config.toml
n_head = 2
n_kv_head = 1
rope_fraction = 1.0
init = "orth"
beta1 = 0.95
Each number is 128 + 24 x the weight over its row's rms, rounded and kept within 0 to 255. Layers, rows and columns count from 0. The size above them is the row's rms in percent of the matrix's.

# layer 3 MLP down (transposed), 320x160, rms 0.0689, rows 156-210, columns 120-159
size [109  85  95  96  96 100  98 103  99 110  94  84  83  97  93  98  94 103  97  99  97 105  97 106  95  99  98 101  98  93 105 140  96  92  98 115  95 105  91 100 104  99  94 104  98  94  95  92 106 107  94  97 107  90  97]
[[113 115 126 124 157 132 109 125 123 123 158 108 114 132 113 148 106 155 139 120 159 114 122 132 176  64 105 148 131 124 118  90 112 119 148 126 102  92  95  96]
 [141 125 142 157 163 126  96 112  87 179 115 113 141 136 144 105 128 132 115 133 158 105 178 107  74 133 133 117 149 149 140 105 114 191 146 130  73 185 136 157]
 [140 149 108 149 169 129 154  88 112 114 128 130 138 133 138 150  89 118  71 135 116 116 104 132 145 115  95 117  85  98 145 104 137 165 115 151 108  82 139  59]
 [132 172  78 102 138 162 127 137  95 100  98 122  98 138 136 114 157 129 115 143 112 160 118 117 119 164 120 160 138 142 157 117 140 105 134 141 105 125 171 108]
 [117 158 123 118 119  88 108  91 119 125 167 105 124 134 139 126 120 142 115 109 127 126 143 157 125 128 164 153 154 126 166 124 116 115 120 133 116  98 106 120]
 [105 143 113  98 135 103 125 113 161 156 116  90 114  83 129 106 148 138 115  69  86 110 104 104 138 116 110 108 124 136 132 149  80 176 138 134 140 117 116 105]
 [135  93 153 158 138 134 142 104 133 133 115 169 127 107 131 117 134  89 136 151  94 152 145 170 137  87  70 118 166 147 102 178 167  71 111 134 152 157 199 137]
 [137 145 145 124 124 162 113 126 123 140  90 119 139 136 127 108 118 104 132  92 115 131 128 124 194 157  97 137 101 100 121  98 124 140 167 139 105 145 132  84]
 [ 94 107  86 110 116 119  93 116 114 133 173 122 109 148 123 145 134 122 175 146 101 151 135 138  99 116 120 104 137 115 118 124 144  93  97 155 136 113 156 138]
 [126 121 171 140  73 138 102 161 127  88 138 116 164 143 137 154 107 126 151 116 142 120 135 151 131 124 142 135 114 134 133 118 125 152 157  97 131  96 130 160]
 [102 145 131 109 120 120 136 144 159 157 119 126 118 153 117 127 147 102 102 123 134 137 136 125 176 169 128 147 136 102 107 154 140 153 162 105 138  91 110 128]
 [134 150 122 157 146 120 105 123 109 119 161 108 156 134 153 177 106 148 173 129 153 141 139 137 120  93  96 130 100 143  90 121 126 135 157 141 147 111  92 102]
 [176 153 133  91 115  98 119 110  99  95 135 115 115  77  99 101 147 153 122 157 148 115 101 126 105  95  99  67 135 118 134 128 105 134 171 157 138 126 131 130]
 [136 139 107 121 146 177 121 211 104 127 163 134 138 123 122  56 133  86 150 106 145 121  78 166 144 149 130 146 123 161  86 125 164 105 175  87 115 134 124 151]
 [179 131 144 146 122 111 142 116 134 152 108  89 130 115 125 101  87 124 120  97 123 134 147 135 152 172 110 146 118  99  96  98 136 148 138 143 135 145  88 126]
 [136  96 139  81 121 147 133 137 110 113 167 141 140 119 147 103 108 104 162 167 104 134 152 159 157 113 149 122 108 112 149 126 138  98 153 144 108 112 116 105]
 [127 142 111 155 137  93 136 157 151 151 106 127 131 164  98 119  82 123 134 115  91 178 124 138 125 118 126 132 129 109  97 116  94 151 143 107 135 145 146 133]
 [131 132 141 125 133 110  91 149 137 171 170 128 112 126 143 139 126 156 155 143 169 105 211 144 116 113 137 111 134 127 146 117 148  73  99 149 108  93 144 121]
 [147  81 119  98 106 137 104 165 116 112 104 108 169  93 136 170 118 123  90 117 210 112 125 130 142 154 137 160 115 132 136 124 123 188 146 122 141 131  73 150]
 [118 146 149 148  89  83 111 134 145 166 181 151 126  89 102 118 148 139 115 144 113 130  96 142 106 118 104 115 114 147  95 105 139 134 134 124 144 132 136 125]
 [151 100 102 120 151 129 114 133 136 130 148 130 141 109  83 178  95 114 133 114  94 154 122 151 138 160 125 134 116 156 130 124 117 167 153 129 151 138 123 156]
 [134 152 143 177 116 124 187 113  99 135 140 147  86  97 135  96 128  97 120 117 135 116 172 129  85 135 121 137 193 155 144 174 148 122 111 101 133 139 149 136]
 [140 118  67 210 149 174 105 143  97  85 152 139 115 129 142 140 131 137 152 135 138 160 127 110 124 132 161 138 100 126 115  91 174 125 135 151 118 144 171 113]
 [113 117  87  86 139 116 147  72 159  94 147 129 125 104 120 121 124 185 159 176 126 129 102  90 170  89 162 127 124 143 117 123 118 148 123 158 108 117 139 143]
 [109 125 108 140 148 114 136 145 133 136 134 148 115 115 153  89 108 116 148 168 155  44 118 174  96 152 135 137 136 135 189 141 167 136 129 142 118 156 120 129]
 [146 139 149 115 101 105 104 155 159 122 114 114 131 111 156 153 154  96  92 109 137 142 165 127 155 149 103 143 169 105 143 158 147 155 102 127  94 139  78 139]
 [100 159 116 136 104 106 151 133 184 131 107 148 163 103 131 135 121 142 139 104 133  89 127 121 142  95 122 108 115 161 135 116 159 155 130 135 162 148 125  93]
 [ 88 119 129 109 117 134 152 178  97 143 165 104 128 124 123 152 150 144  94 135 147 134 115 117 151 159 140 133 116  93 151 145  98 143 137 117 108 104 103 106]
 [136 106 162 129 121 155 168 125 137 151 116 153 146 133 142  96 121  86 137 105 134 124 168  99 165 129 131 135 110 152 166 117 140 134 108 107 112 138  95 156]
 [140 158 141 104 108 121 116 127 123 140  92 111  76 135 146 136 107 162 109 146  76 127 166 150  94 114 127 143 105  84 142 112 128 145 139 124 155 179 112 124]
 [110 139 137 147 144 139  96 143 147 152 194 122 151 125 133 180 136  94 155 133 156 121 135 110 148 116 150 121 125 172  95 169 129 139 120 128 120 133 168 144]
 [144 153 133 109 146 153 120 169  96 132 112 171 143 154 137 111 112 111 144 144 120 107 120 127 126 164 109 105 153 109 150 143 115 143 160 133 147 118 113 126]
 [147 107 105 102 123 129 150 122 110 128 158 119 101 141 117 162  69  85 129 118 194 121 147 176 139 182 152 141 143 111 110 168 142 101  84 148 118 133 101 148]
 [140 150 133 109 114 149 150 130 181 117 137  99 112 154 114 130 124 154 165 123 124 104 171 180 111 137 115 139 121 157  91 123 145  95  59 149 120 136 106 127]
 [ 77 125 120 156 153  79  68 141 111 171 125 120 115 111 138 112 113 126 125 155  90 127 152 154 123 121 141 133 118  73 114 104 136 114 137 130 120 116  92 106]
 [139 155 125 133 138 110 124 121 135 128 135 119 165 152 143 157 113  94 138 124 174 135 122 113 116 164 143 136 149 144 108 152 150 141 136 126 105  82 114 113]
 [149 129 137  87 137 128 118 122 133 181  94 145 154  79 152 129 159 155 107 113 113 103 153  82 127 110 150 111 125 139 172  99 119 131 124 148 113 111 127 105]
 [133 169 105 128 124 105 143 156 109 137 119 106 142 104  76 111 140 129 117 181 179 131 136 125 152 142  50 121 131 124 131  91  96  71 187 132 173 134 173 122]
 [127 107 116  98 137 126 137 138 146  90  69 158 168  92 160 121 148 135  82 125  97 103  95 157 169 125 109 126  87 125 135  86 160 151 103 143 129 138 111 141]
 [102  75  78 135 162 148  96 106 133 125 136 153 137 149 122 121 156 110 123 106 168 119 162 109 114 145 132 153 154 131 110 155 137 114 144 150 117 122 156 116]
 [123 108 118 117 145  88  89 162 157 109  85 161 165 135 123 165 139 118 134 137 161 138 113 139 152 146 118 141 126 101  77 124 134 128 144 158 143  88 113 108]
 [110 143 130 130  99 100 107 125 130 124 157 114 160 125 115  93 129 150 165 108 120 148 138 105 151 155 164 146 155 122 139 162 148 164 165 155 103 131 158 116]
 [124 116 137 143 133 145 134 138 111 139  97 157 117 127 119  93 111  42 168 143  78 108 134 140 129 138 127 131 144  98 173 132 112 110 153 120  92 151 117 155]
 [124 142 156 133 136 133  87  83 101 138 142 113 180 158 135 109 103 157 178 156  67 157 109  80 168 102 138 145 119 144 152 124 122  85 122 126 154 127 137 123]
 [118 134 138 104  90 125 130 125 123 175 140 101 110 149 161 128 132 124 108 186 114 126 111 119 103  65 166 158 124 146 130 135  79 161 159 120 178 150 140 114]
 [105 159 138 115 154 114 114 110 160 111 126 148 120 136 115 176 133 135 121  99 106 133 124 120 135 123 141 129 120 116 182  78 135 105 116 141 121 108  98 135]
 [158 140 136 129 126 115 137 115 140 131 132 114 125 191 143 110 143  80 155 153 114 159 132 116  99 118 143 144 144 137 120 119 187 115 142 137 153 141 150 111]
 [141 125 161  85 122  91 118 107 129 140 139 113  96 132 163 147 131  93 129 144 136 113 105 117 153 123 126 144 144 139 153  89 108 125 113 101 182 130  76 142]
 [123  92 167 132 108 108 124  92 140  99 162 146 156 124  88  98 154  95 124 164 141  90 122 161 161 128 151 129 127 145 166  92 143 119 101 134 147 161 138 159]
 [ 96 132 107 129 146 129 115 151 127 128 152 126 146 150 116 172 151 107  92 138 137 121 130 120 142 161  98  93 106 113 129 130 131 145 113 101 123 103 118 128]
 [136 113  99 130 119 139 132 128 110 118 111 151 111 106 141 123 131 139 116 133 118 129 139  90 135 127 136 162 166 178  98 111 130 123  99 125  85 157 128 124]
 [177  94 125 102 120 161 151 106 166 163 123 115 130  82  95 108 135 148 123 164 118 103 143 152 147 157 144 138 138 104 122  98 136 121 105 153  80  94 109 134]
 [120 135 151 126 100 120 144 135 135  95 143 103 144 135 163 146 149 154 135  96 119 130  87  89 139 150  92 122 134  90 144 115 111 149 125 120 146  79 103 125]
 [119 131 146 148 108 121 112 140 106 119 153  76 191 127 117 114 130 157 120 157 139 136 127 120 132 158 103 117 130 106 129 122 140 163 188 116 183 109 139 113]
 [138 118  81 112 115 120 120  93 146 156 144 124  62 115 132 170 152  96 137 119 122 123 160 142 107 127 145 114  65 127 112 137 123  95 142 105 134 150 142 176]]
# layer 3 MLP gate, 320x160, rms 0.0691, rows 157-210, columns 120-159
size [ 85 101 109 105 104  94 112  98  98  90  90  81  94  97  92 102 102  88  86 103  98 104 114 102  94  84 108  95  86  95  89  92  97 102 123  96 110 102 103 123 103 105 112  97  91  93  99 106 100  88  95 103  85  91]
[[124 148 124 135 148 138 101 136 112 112 126 127 122 118 119 174 131 136 115 162  81 134 137 145 119 124 151  94 140 135  89 126 146 141 109 155 148 153 141 158]
 [140 119 124 173 121 161 152 172 112 170 111 139 175 144 158  74 118 106 124 146 142 103 111 130 122 164 138  99 136 111 121 121 144  83 127 118 112 187 150 126]
 [136 134 131  99 116 144 163 114 148 138 106 160 197 129  89 133 124 140 100  99 144 115 126 196 150 137 131 145 131 152 130  97 147 157 117 136 102  85 115 131]
 [163  92 109  89 123 133 175 107 114 114 109 142 132 134 141 118 139 135 130 131 127 110 154 114 139 150 138 144 126 129 114  96 116 158 131 126 157 109 141 168]
 [179 154 136  98 136 142 146 158 127 131 109 143 114 157 106 148 161 101 127 110 109 135 125 102 124 140 129 115 152 137 124 126 110 146 122 124 184 161 157 127]
 [135 100 112 153  69 148 114 135 105 131 140 110  89 109  84 115 118 117 118  88 156 165 139 110 119 121 110 115 148  95 157 131  93 165 111  82 106 148 110 130]
 [146 156 122  66 130 141 153 158 147 116 147 175 128 129 141 153 108 148 114 134 143 123 143 138  76 122 131 115 129 145 136 118 145 115 108 137 137 131 130 152]
 [117 158 102 129 140  48 132 144 122 125 171 117 133  96  82 120 130 132 113 135 114 137 159 126  70 141 112 122 140 120 108 121  71 144 177 140 139 127 131 115]
 [134 131 126 122 136 122 134 129 148 167 116 134 116 111 146 163 160 131 106 122 147 169 149 117 133 140 138  87  99 149 137 118 129 139 100 147 114 134 137 121]
 [112 101 114 117 149  93 131 126 125 102 160 167  77 151 128 136 166 144 153 128 133 156 138 144 101 134  91 119 128  68 132 125 132 136 133 135  97 109 145 139]
 [134 157 156 173  94 101 133  95 136 135 134 155 149 110 143 162 159 100 136  67 119 125 118 149 131 191 133 132 120 102 150 102 129 104 108 112 118 132 174 171]
 [165 101 123 146 165 132 129 145 126 106 160 119 119 131 143 126 183 143 128 154 145 162 107 147 136 164 100 182 147 121 127 129 110 111 140 136 134 162 128 129]
 [128 124 115 128 136 126 126 121 111 124 127 134 138 123 153 115 186  84 102 106 117 138  72 118 145 116 128 132 131 121 137 117 137 114 120 147 159 132 158 117]
 [161 109  83 122 103 163 167 142 141 108 115 112 101  83 147 105 150 144 100  92 114 129 135  83 133 102  81 124 100 142 117  86  87 131 136 144 130 145  98 160]
 [121  96 130 185  94 144 136 128 156 111 123 145 131 148 132 120 101 137 134 151 107 121 111 120 139 101 135 109 129 134 123  91 141 103 144 114 144 126 151 161]
 [ 99 123 125 144 101  99 127 124 151 103 119 130 165 132  91 125 105 140 105 121 156 153 109 152 120 127 108 120 150  89  97 102 137 139 104 105 126 193 143 159]
 [161 151 151 123 120 129 140 140 118 113  89  82 160 100 114 127 146 118 101 137 106 152  53  93 107 136  87 161 144 115 121 128 127 182 173 105 143 137 153 137]
 [128  84 139  96 104 143 143 147 125 139 138 109 182 133 103 138 129 125  81 142 151 122 118 102 124 155 127 116  86 147 105 135 101 144 144 136 108 122 133 176]
 [106  67 113  87 117  99 153 113 110 134 104 179 139 139 144  94 117 103 122 119 143  72 153 165  80 156 123 128 129 141 126 128 119 158 107 135 134 103 127 118]
 [111 137 114 134 130 139 149 112 138 161 119 128 131 140 130  71 119 132 148 116 123 166  93 166 141 118 127 132 132 101 139 140 162 102  99 109 121  99 173 135]
 [123 143 117 114 123 145  81 142 192 111  95 122 145 184 109  98 148 138 137 102 178 155 103 151 120 126 126 119 116 111 130 108  87 113 151 109 128 155 128 153]
 [161 100 123 153 120 139  78 129 150 109 160 155 105 119 121 139 130 165  82 137 140 129 116 116 132  93  95 146 115 157 109 128 203 126 127 113 131  98 165 149]
 [159 133  91 159 135 100 134 153 143 135 121 118 116 194 143 135 113 135 159 141 108 157 142 124 144 151 136 173 100 127  84 127 158  95 153 134  77 114 131 126]
 [134 120 101 149 122 135 142 126 142 111 136 175 159  91 114 134 126 128 114 101 174 119 101 147 132 166 134 131  95 153 127  84 123 141  70  84 106 113 132 156]
 [104 124 136  89  75 134 105 127 127 101 137 147 118 136 140 148 118  91 130 162 119 128 116 154 107 116 153 110 165  91  78 193 113 147 125 137 108 122 126 134]
 [155 114 123 159 112 173 112 119 126  99 155 144 133 172 102 110 157 116 120  80 123  95 172 154 156 153 143  98 107  94 121 145 160 123 151 153 121 115 107  82]
 [174 144 159  91 155 108  97  91 155  99 135 173 127 101 120  94 116  84 110 132 122 122 113 111  80 131 135 134 103 147 139 110 132 128  96 153  99 122  77 112]
 [137 161  77 122  81 117 121 107 111 156 118 130 108 111 124 183  70 182 162 166 143 142 159 120  97  95 120  99  90 172 124 176 156 133 102 107 121 122 113  97]
 [153 116 156  96 133 158  91 139 130 100 129  85 131 115 175 131 136 175 133 127 113 127 120 138 118 118 145 141 126  89 112 109 116 133 162 175 107 114  91 115]
 [123 178 144 111 150 133 109 119 139 113 125  86 123 122 125  83 127 119 201 133 107 113 130 141 119 131 153  95 156  83 151 115  94 122 122 129 104 122 100 111]
 [136 119 131 132 145 132 139 119 169 148 170  88  86  81  90 129 168 123 150 128  54 127 125  93 136 108  88 124 163 131  75 103 154 115 113 146 132 127 170 144]
 [119 109 125 129 142  90 130 148 138 189 138 151 110 148 107 141 164 103 120  68 137 172 109 131 127 127 137 141 154  97 114 156 155 131 133 114 135 114 143 114]
 [128  94 116  93 109 104 111 139 153 181 135 128  99 113 107 104 107 104 138 100 145  96 135 121 143 159 134 108 110 138 161  94 102 128 149 143 162 149 103  93]
 [184 121 161 130 125 143 124 112 181 156 157 149 105 115 113 134 145 145 150 131  70 125 125 111 121 102 119  83  94 138 114 129 138 123 111 114 107 112 133 120]
 [110 124  98 119 179 149 135 158 125 146  95 164 142 103  77 121 142 114 105 143  90 109 129 103 155 139 105 132 117 130 100  98 102 103 175 130 131 128  97 141]
 [119 176 155 159 135 122 173 140 103 108 111 147 139 168 144 127 138 138 142 142 138 121  81 125 119 102 114 124  99 115 101 149 154 107 115 117 102 154 156 132]
 [132 154 106 139 126 135 143 183  99 124 111 110 175 144 133  89 122 143 128 136 142 113  86 111 123 177 121 120 133 120 107 126 136  70 117 159 177  84 117 154]
 [127 126  84 114 146 131 105  83 122  69 110 134 133 128 139 142 100 115  97 123 101 114 123 148  91 143 123 107  74 134 101 132 153 140 139  87 134 137 139 128]
 [104 122 134 133 114 111 138 101  78 115 156 127 107 122 160 104 156 118 134 160 191 132 164 116 113 137 145 147 143 130  93 143 111 193 117 172 131 114 124 119]
 [125 133 109 125 150 105 139 139 143 129  83 157 157 113 120 147 141 118 116 134 143 140 124 115 147 122 112 109 136  75  84 109 134 111 138 177 101  93 113 140]
 [126 161 119 103 146  88 116 169 155 118 128 166 113 134 103 146 131 152 164 110  99  80  85 117 173  89 149 134 151 127 130 131 185 111 102 143  96 107 128 127]
 [141 101 134 129 102 119 167  95 176 100 138  90 131 143  94 121 146 187 103 143 147 143 112 113 140 109 120 116  73 143 127 102 139 120  84 146 160 133 153 142]
 [109 146 127 132 154 111 161 125 120 150 149 161 152 147  90 119 106  94 174 115 130 123 102 156 111 122 136 125  97 133 123  95 139  99 123 108 113 152 120 109]
 [113 153 110  85  96  82  68 100  96 133 118 138 122 124 144 114 136 119  99 141 134 147 141 120  95  79 160 113 154  61  84 146 176 163 172 143 153 162 134 103]
 [102  91 138 159 108  96 115 123 131 110 103 157 124 116 116 129  96 111 129 137 138 136 157 112 130 145 129 166 117  82 170 115 130 139 129 116  92  84 150 103]
 [165 152 154 171 123 115 119 120 118 131  99 159 139 165 122 129 131 141 126 128 159 118 106  79 167 156  98 141 132 135 146 123 103  91 120 139 106 131 131 107]
 [175 141 106 162 101 129 139  90 141 111 152 166 148 189 137 150 151 124 111 143 106 150  99 105 140 143 126 143  88 117 108 148 114 168 124 143 124 106 107 128]
 [186 117 118 104 136 137 129 119 139 120  83 134 102 152 113 146 133 135  70 123  94 142 109 150  95 121 156 152 128 132 109 108 125 175 125 125 123 160 141  90]
 [106 143 105 142 116 106 181 155 103 140 132 106 113 122 106  81 148 127 131  80 116 126 128 149 136 151  82 156  62 131 136  90 136 141 142 103 142 114 133 145]
 [136 135 122 135 118 109  98 133 132 161 158 147 133 152 103 133  92 142 157 142 137 126 120 108 131 159 139  76 105 156 139 125 151 115 117 107 139 124  96 122]
 [148  91 133 136  92 124 120 136 174 113 158 126 114 192 119 114 130 127 139  98 109 144  95  77 161 163 163  99 141 126 126 116 154 155 139 140 140 134 134 154]
 [134 119 139 144 145 144 156 153 161 129 115 107 130 131 131 155 102 109 104 138 159 154 151 128 131 131  97 134 151  96  89 147 157 139 119 166 111 170 149 112]
 [170 149 146 118 114 170 115 134 129 125 115 109 139 108 144 104 117 171 147 117 148 116 127 121 144 157 136 126 127 142 150 116 121 126 181 182 120 105 143 171]
 [ 99  89  79 142 118 151 129 100 132 159 112  82 116 102 116  81 164 107 127 111  87  94 108  71 146  76 128 138 121 123 141 162 113 134 112 126 103 140 171  95]]
# layer 3 MLP up, 320x160, rms 0.0687, rows 157-210, columns 120-159
size [ 90  92  98  84  95  92 103 101 116 104  80  88  97  91 102  85  97  94  85  96  98  97 105 102  94 105  96  93 101  94 165  99  91  95 112 101 109  94  89  84  94  77  94  97 106 101  86 103 119 106  99  94  83  99]
[[122 147 144 140 160 122 100 125  70 102 152 121 136  79  82 141 151 130 124 141  73 127 128 156 104  76 135 115 165 141 124 149 157 113 140 192 131 135 139 132]
 [169 106 114 182 179 132 104 158 104 134  70 123 153 142 119 144 105 109 129 151 164  96 123 159 179  91 111 123 112  99 157 135 148 119 139 135 116 134 135  97]
 [116 124 128 128 113 115  70 141 110 103  79 154 124 140 181 147 108 111 128 125 124 136 124  76 150 111 127  90 116 138 101 164 117 125 120 137 124 116 109 112]
 [141  89 109 114 125 126  85  98  91  99  77 172 156 139  89 130 122 109 136 114 166  88 151  82 116 114 118 123  87 122 125 134  83 126 132 152 141  64  58 118]
 [143 143 144 137 140 118 157 109 120 140 138 119 149 162 115 174 152 130 171 123 158 131 129 138 110 108 110 110 118 122 149 125 159 130 121 132 146 123 175 131]
 [125 130 160 112 168 136 100 115 154 101 144 154 122 129 150 145 113 107 169 101  77 101  97 140 126 109 106  85 152 111 134 139 170 115 142 124 118 166 145 155]
 [138 132 154 156 114 125 156 144 151 147 106 134 126 134 144 130 144  90 107 135 152 142 130 141  85 131 153  90 100 147 170 115 106 176 109 115 124  93 105 144]
 [117 102  97 111 132 126 104 103 114 142 141 108 105 146 160 157 144 128 170 141 107 121 105 117  88 113 132 153 130 116 150 115 165 120  96 178 118 133 112 163]
 [139 139 115 128 111  76  95 169 124 119 150 102 133 120 100 146 136 123 153 122 108 136 145 162 160 114 136 133 107 124  98 126 129 168 130 101  99 133 101 120]
 [140 143 118 133  98 140 188 125 141 133  79  80 137 156 120 135 168 118 140 127 127 150 135 162 159 150 121  98 109  86 135 139 169 143 154 117 140 147 140 139]
 [143 141 137 190 117  96 140 133 145 142  84 117 132 140 135 159 138 100 172 127 126 121  79 132 147 149 122 104 156 138 143 114 128 100 115 117  99 133 117 136]
 [104 183 148 141 157 118  99 178 134 163 138 190 142 148 137 126 103 127 121  86 121  82 110 128 132 150 115 120 166 117 130 112 149 139 126 118 115 165 149 129]
 [123 160 147 119 152 126 142 175  88 126 166 135 111 148 146  88 144 114 139  93 103 163 116 131 127 131 139 135 112 146 117 166 126 153 143  87 139 119 160 111]
 [146 146 122 154 114 106 170 131 145 126 131 125 147 107 144 109 107 124 119 137 134 134 148 118 127 108  99  77  89 163 118  84 108 139 149 151 136 144  94 117]
 [ 98  90 138  72  97 164  95 158 130  98 121 121 114 142 148  96  89 134 166 171 128 120 143 157 112 117 137 138 130 124 141 127 147 104  80 144 167 112 133 118]
 [100 128 140 114 123 119 136 156 147 112 143 131  90 106 129 156 110 117 108 102 165 107 138 159 129  70 103 118 126 121 115 142 156 129 107 141 133  89 130 166]
 [159 114  95 143 104 143 138 113 110  99  83 154 164 146 107 124 151 170 142  83 144 134 155 148 113 168 151 197 138 133 157 147 148 127 121 120 106 166 116 124]
 [126 103 158 148 134 152 133 132 133 172 147 116 172 121 116 105 138 181 160 152 164 101 116  94  82 141 130 129  92 139 130 142 153 136 161 114 138 132 131 119]
 [158 159 150 133 118 128  98 121 196 119  96 122  93 121 115  93 141  89 125 111 117 127 113 111 101  75 105 117 148 114 149  95 165 159 113 144 148 137 130 134]
 [154 136 120 160 114 137 137 157 144 130 100 156  93 144 152 136 118 132 112 150 127 177 111 151 145  82 112 121 112 150 122 165 136 105 105 154 130 127 119 182]
 [114  92 165 149 115 106 145 166  94 155 145 117 126  72 145 138 179 127 139 155 141 125 163 117 135 139 127 130 146 137 147 178 108 121 143 162 157 120 129 140]
 [141 108 112 120 155 154 168 127  89 127 124 125 136 136 116 136  99 112  76 163 159 107 121 118 124 131  89 111 136 102  75 137 107 152 110 124 110 126 123 136]
 [106 107 130 121 104 119  79 122 123 139 124 140 134  88 156 101 169 137 165 157 140 139 134 139 109  85 165  78 143 115 163 131 127 183 119  82 127 165 124 153]
 [111 144 141  84 122 126 113 137 169 164 137 135 132 122  82 170  69 140 151 121 110 106 126 148 191 156 162 108 142 136 156 155 163 144 102  92 137 142 144  98]
 [112 108  77 123  64  96 140  88 163 133 121 123 138 166 182  95  93 118 143 124 132 119 122 144  82 131 144 148 146  99 117 147  90 139 111 143 127 116 137 148]
 [120 118 132 134 105 106  98 136 103 127 130 129 114 148 159 149 130 147  99 122 116 172 122 136  70 157 113 142 181 119 155 106 100 137 107 167 122 168 158 156]
 [138 175 119 139 129 114 141 171  90 106 162 148 136 142 113 120 104  68 136 112 160 120 134 109 133 179 165 143 122 112 181 115 154 153 150 115 124 129 110 122]
 [124 175  81 100 100 119  96 132 100 107 125 165 153  94 150 137 108 129 133 119 159 120 121 145  89 124 125 130 114 138 159 151 133 146 111  99  80 124  78 122]
 [ 67  89 129 125 108  97 163 106 120 138 162 142 140 128 131 127 160 164 135 138 171 130 151 154 118 114 114 121 117 127  90 154 141 128 110 124 153 150 152 107]
 [119 138 129 139 111 114 133 138 111 130 121 144 163 127 118 141 153 115 103  88  98 168 162 130 133 141  96 133 120 165  92 125 141 147 135 102 166 160 130 157]
 [121 156 142 110 157 149 122 159 111 124 133 174 131 163 139 124 113 110 148 153 114 124 110 130 127 155 115 109 151 133 146 132 117 124 151 180 141 127 126 103]
 [121 142 167 122 107 115 104 162 133  87 108 126 134 108 123 129 146 134 158 131 100 122 122 115 115 116 168 126 119 141 136 154 139 141 150 121 147 141 134 115]
 [140 146 112 154 132 123 140 136  96  76 138 114 139 151 130 138 159 147 122  99 143 159 131 153 108 144 129 146 146 117 120 170 120 144 139 126  89  98 153 153]
 [120 159 107 162 166  86  72 137 172 107 135 152 136 136 109  80 100 139 146 125 149 112 142 134 133 100 131 126 118  98 116  72 108 116 130 133 117  87 135  86]
 [145 169 161 127 142 148  94 150 146 122 120 123 132 141 157 163 134 107 149 151 149 146 143 132 138 162 144 148 137 131  87 134 112 132 112  78  72  81 125  63]
 [127 131 123 154 144 116 114 149 154 134 120 168 175 104 183 147 167 109 121 107 151 170  94  85 119 133 101 129 121 114 117 146 147 113 124 120 104 112 116 148]
 [136 119 156 120 141 150 152 103 121 154 149 114  61 158 119 109 123 141  93  75  87 148 145 155 139 138 126 135 139 158 139 126 150 159 133  83 104 167  89 135]
 [156  87 123 114 134 154 161 182 125 146 136 146 143  78  96 102 115 124 127 133 137 121 112 155 172 129 115 120 139 128 100 117  87 155 142 135 155 134  90 159]
 [157 128 104 110  95 140 121 161 134 189 147 165 112 171 114 146 135 106  80  81 105 156 122 149 135 149 100 132 131 156 125 115 118  78 156 159 137 132 143 165]
 [112 144 117 109 147 156 110 135 103 165 146  97  90 126 120 137 125 107 115 135 135 116 112 174 115 115 127 135 122 118 117 141 110  97  85 113 143 142 125 161]
 [122 200 110  79 141  86 118 146 125 142 148 122 152 162 157 161 109 146 124  94 112  98 115 102 131  96 112 136 114 151 141  91 150 120  99 167  86 128 127 101]
 [121  97 153 128 155 156 131 132 128  70 136 140  94 106  95 134 131 103 136 147 140 147 140 132 160 161 161 129 101 116 153 182 132 163 131 138 136  86  65 107]
 [ 91 128 151  96 118 181 125  90 116 161 187 109 126 103 158 152 121 161  64 148 125 145 117 125 147 126 117  85 156 163 148 160 150 168 134 120 125 117 137 135]
 [147 115 137 100  67 120 166 135 150 147 137 145  99 133 145 131 106 143 122 134 129  95 117 127 128  83 166 149 114 154 107 160 112 154 177 146 155 156 159 118]
 [107 163  90 111 106 128 149 168  92 149 138 104 134 101 136 109 168 138 138 125 132 111 135 149 158 152 145 104 156 112  54 155  77 127 146  93 158 161 183 162]
 [104 128 120 131 143 117 113 141 143 112 133 153 118 122  98 120 121 124 136 166 120 158 118 134 130 132 122  95 136 145 148 111  93  98 111 129 109 178  93 126]
 [ 99 108 166 114 128 178 155 121 127 128 149 133 100 138 148 131 101 120 133 119 111 123 116  99 110 121 136 158  98 136 174  88 147 100 142 128 118 164 101 142]
 [131 133 114 120 114 110 118  87 123 109 124 157  81  99 120 148 147 165  94 161 135 145 144 119  96 123 123  91 129 138 112 114 130 145 135 133 172 149 171 112]
 [ 90 118 118 150 104 106 137 127 124 137 126 116 131 124 160 137 153 119 156 119 108 107 146 165 125 146  84 167 113 124 162 119 123 162 148 141 130 110 117 102]
 [ 86 124 162 168 129 151 156 153 138  82  92  90 118 139 136 134 118  97 147  95 143 110 146 178 128 133 151 122 162  81 137 152 124 131 128 117 137  77 115 161]
 [140 119 133 130 137 154  98  86 158 175  86 133  79  98 141 112 113 106 123 113 104 116 135 149 128 116 126 105 113  91 133 126 119 112 171 134 110 120  72 147]
 [123 128 122 125 117 110  91 144 133 141 137 115 144 125 167 130 126 168 118 136 114 149  78  83 125 128  80 141 179 168 125 163 150 125 162 143 103 113 141 143]
 [132 154 109 118  99 135 136 162 136 130 146  81 164 134 157 114 153 191 178 150 149 140 139 117 102 144 121 100 123 133 141 139 112 147 176 162 169 131 143 146]
 [139 133 156  87 118  77 129 102 138 128 143 132  93 130 140 150 132 122 121 105 163 126 173 115 118 122 114 144  67 133 130 123 118 125 161  98 154 130 124 166]]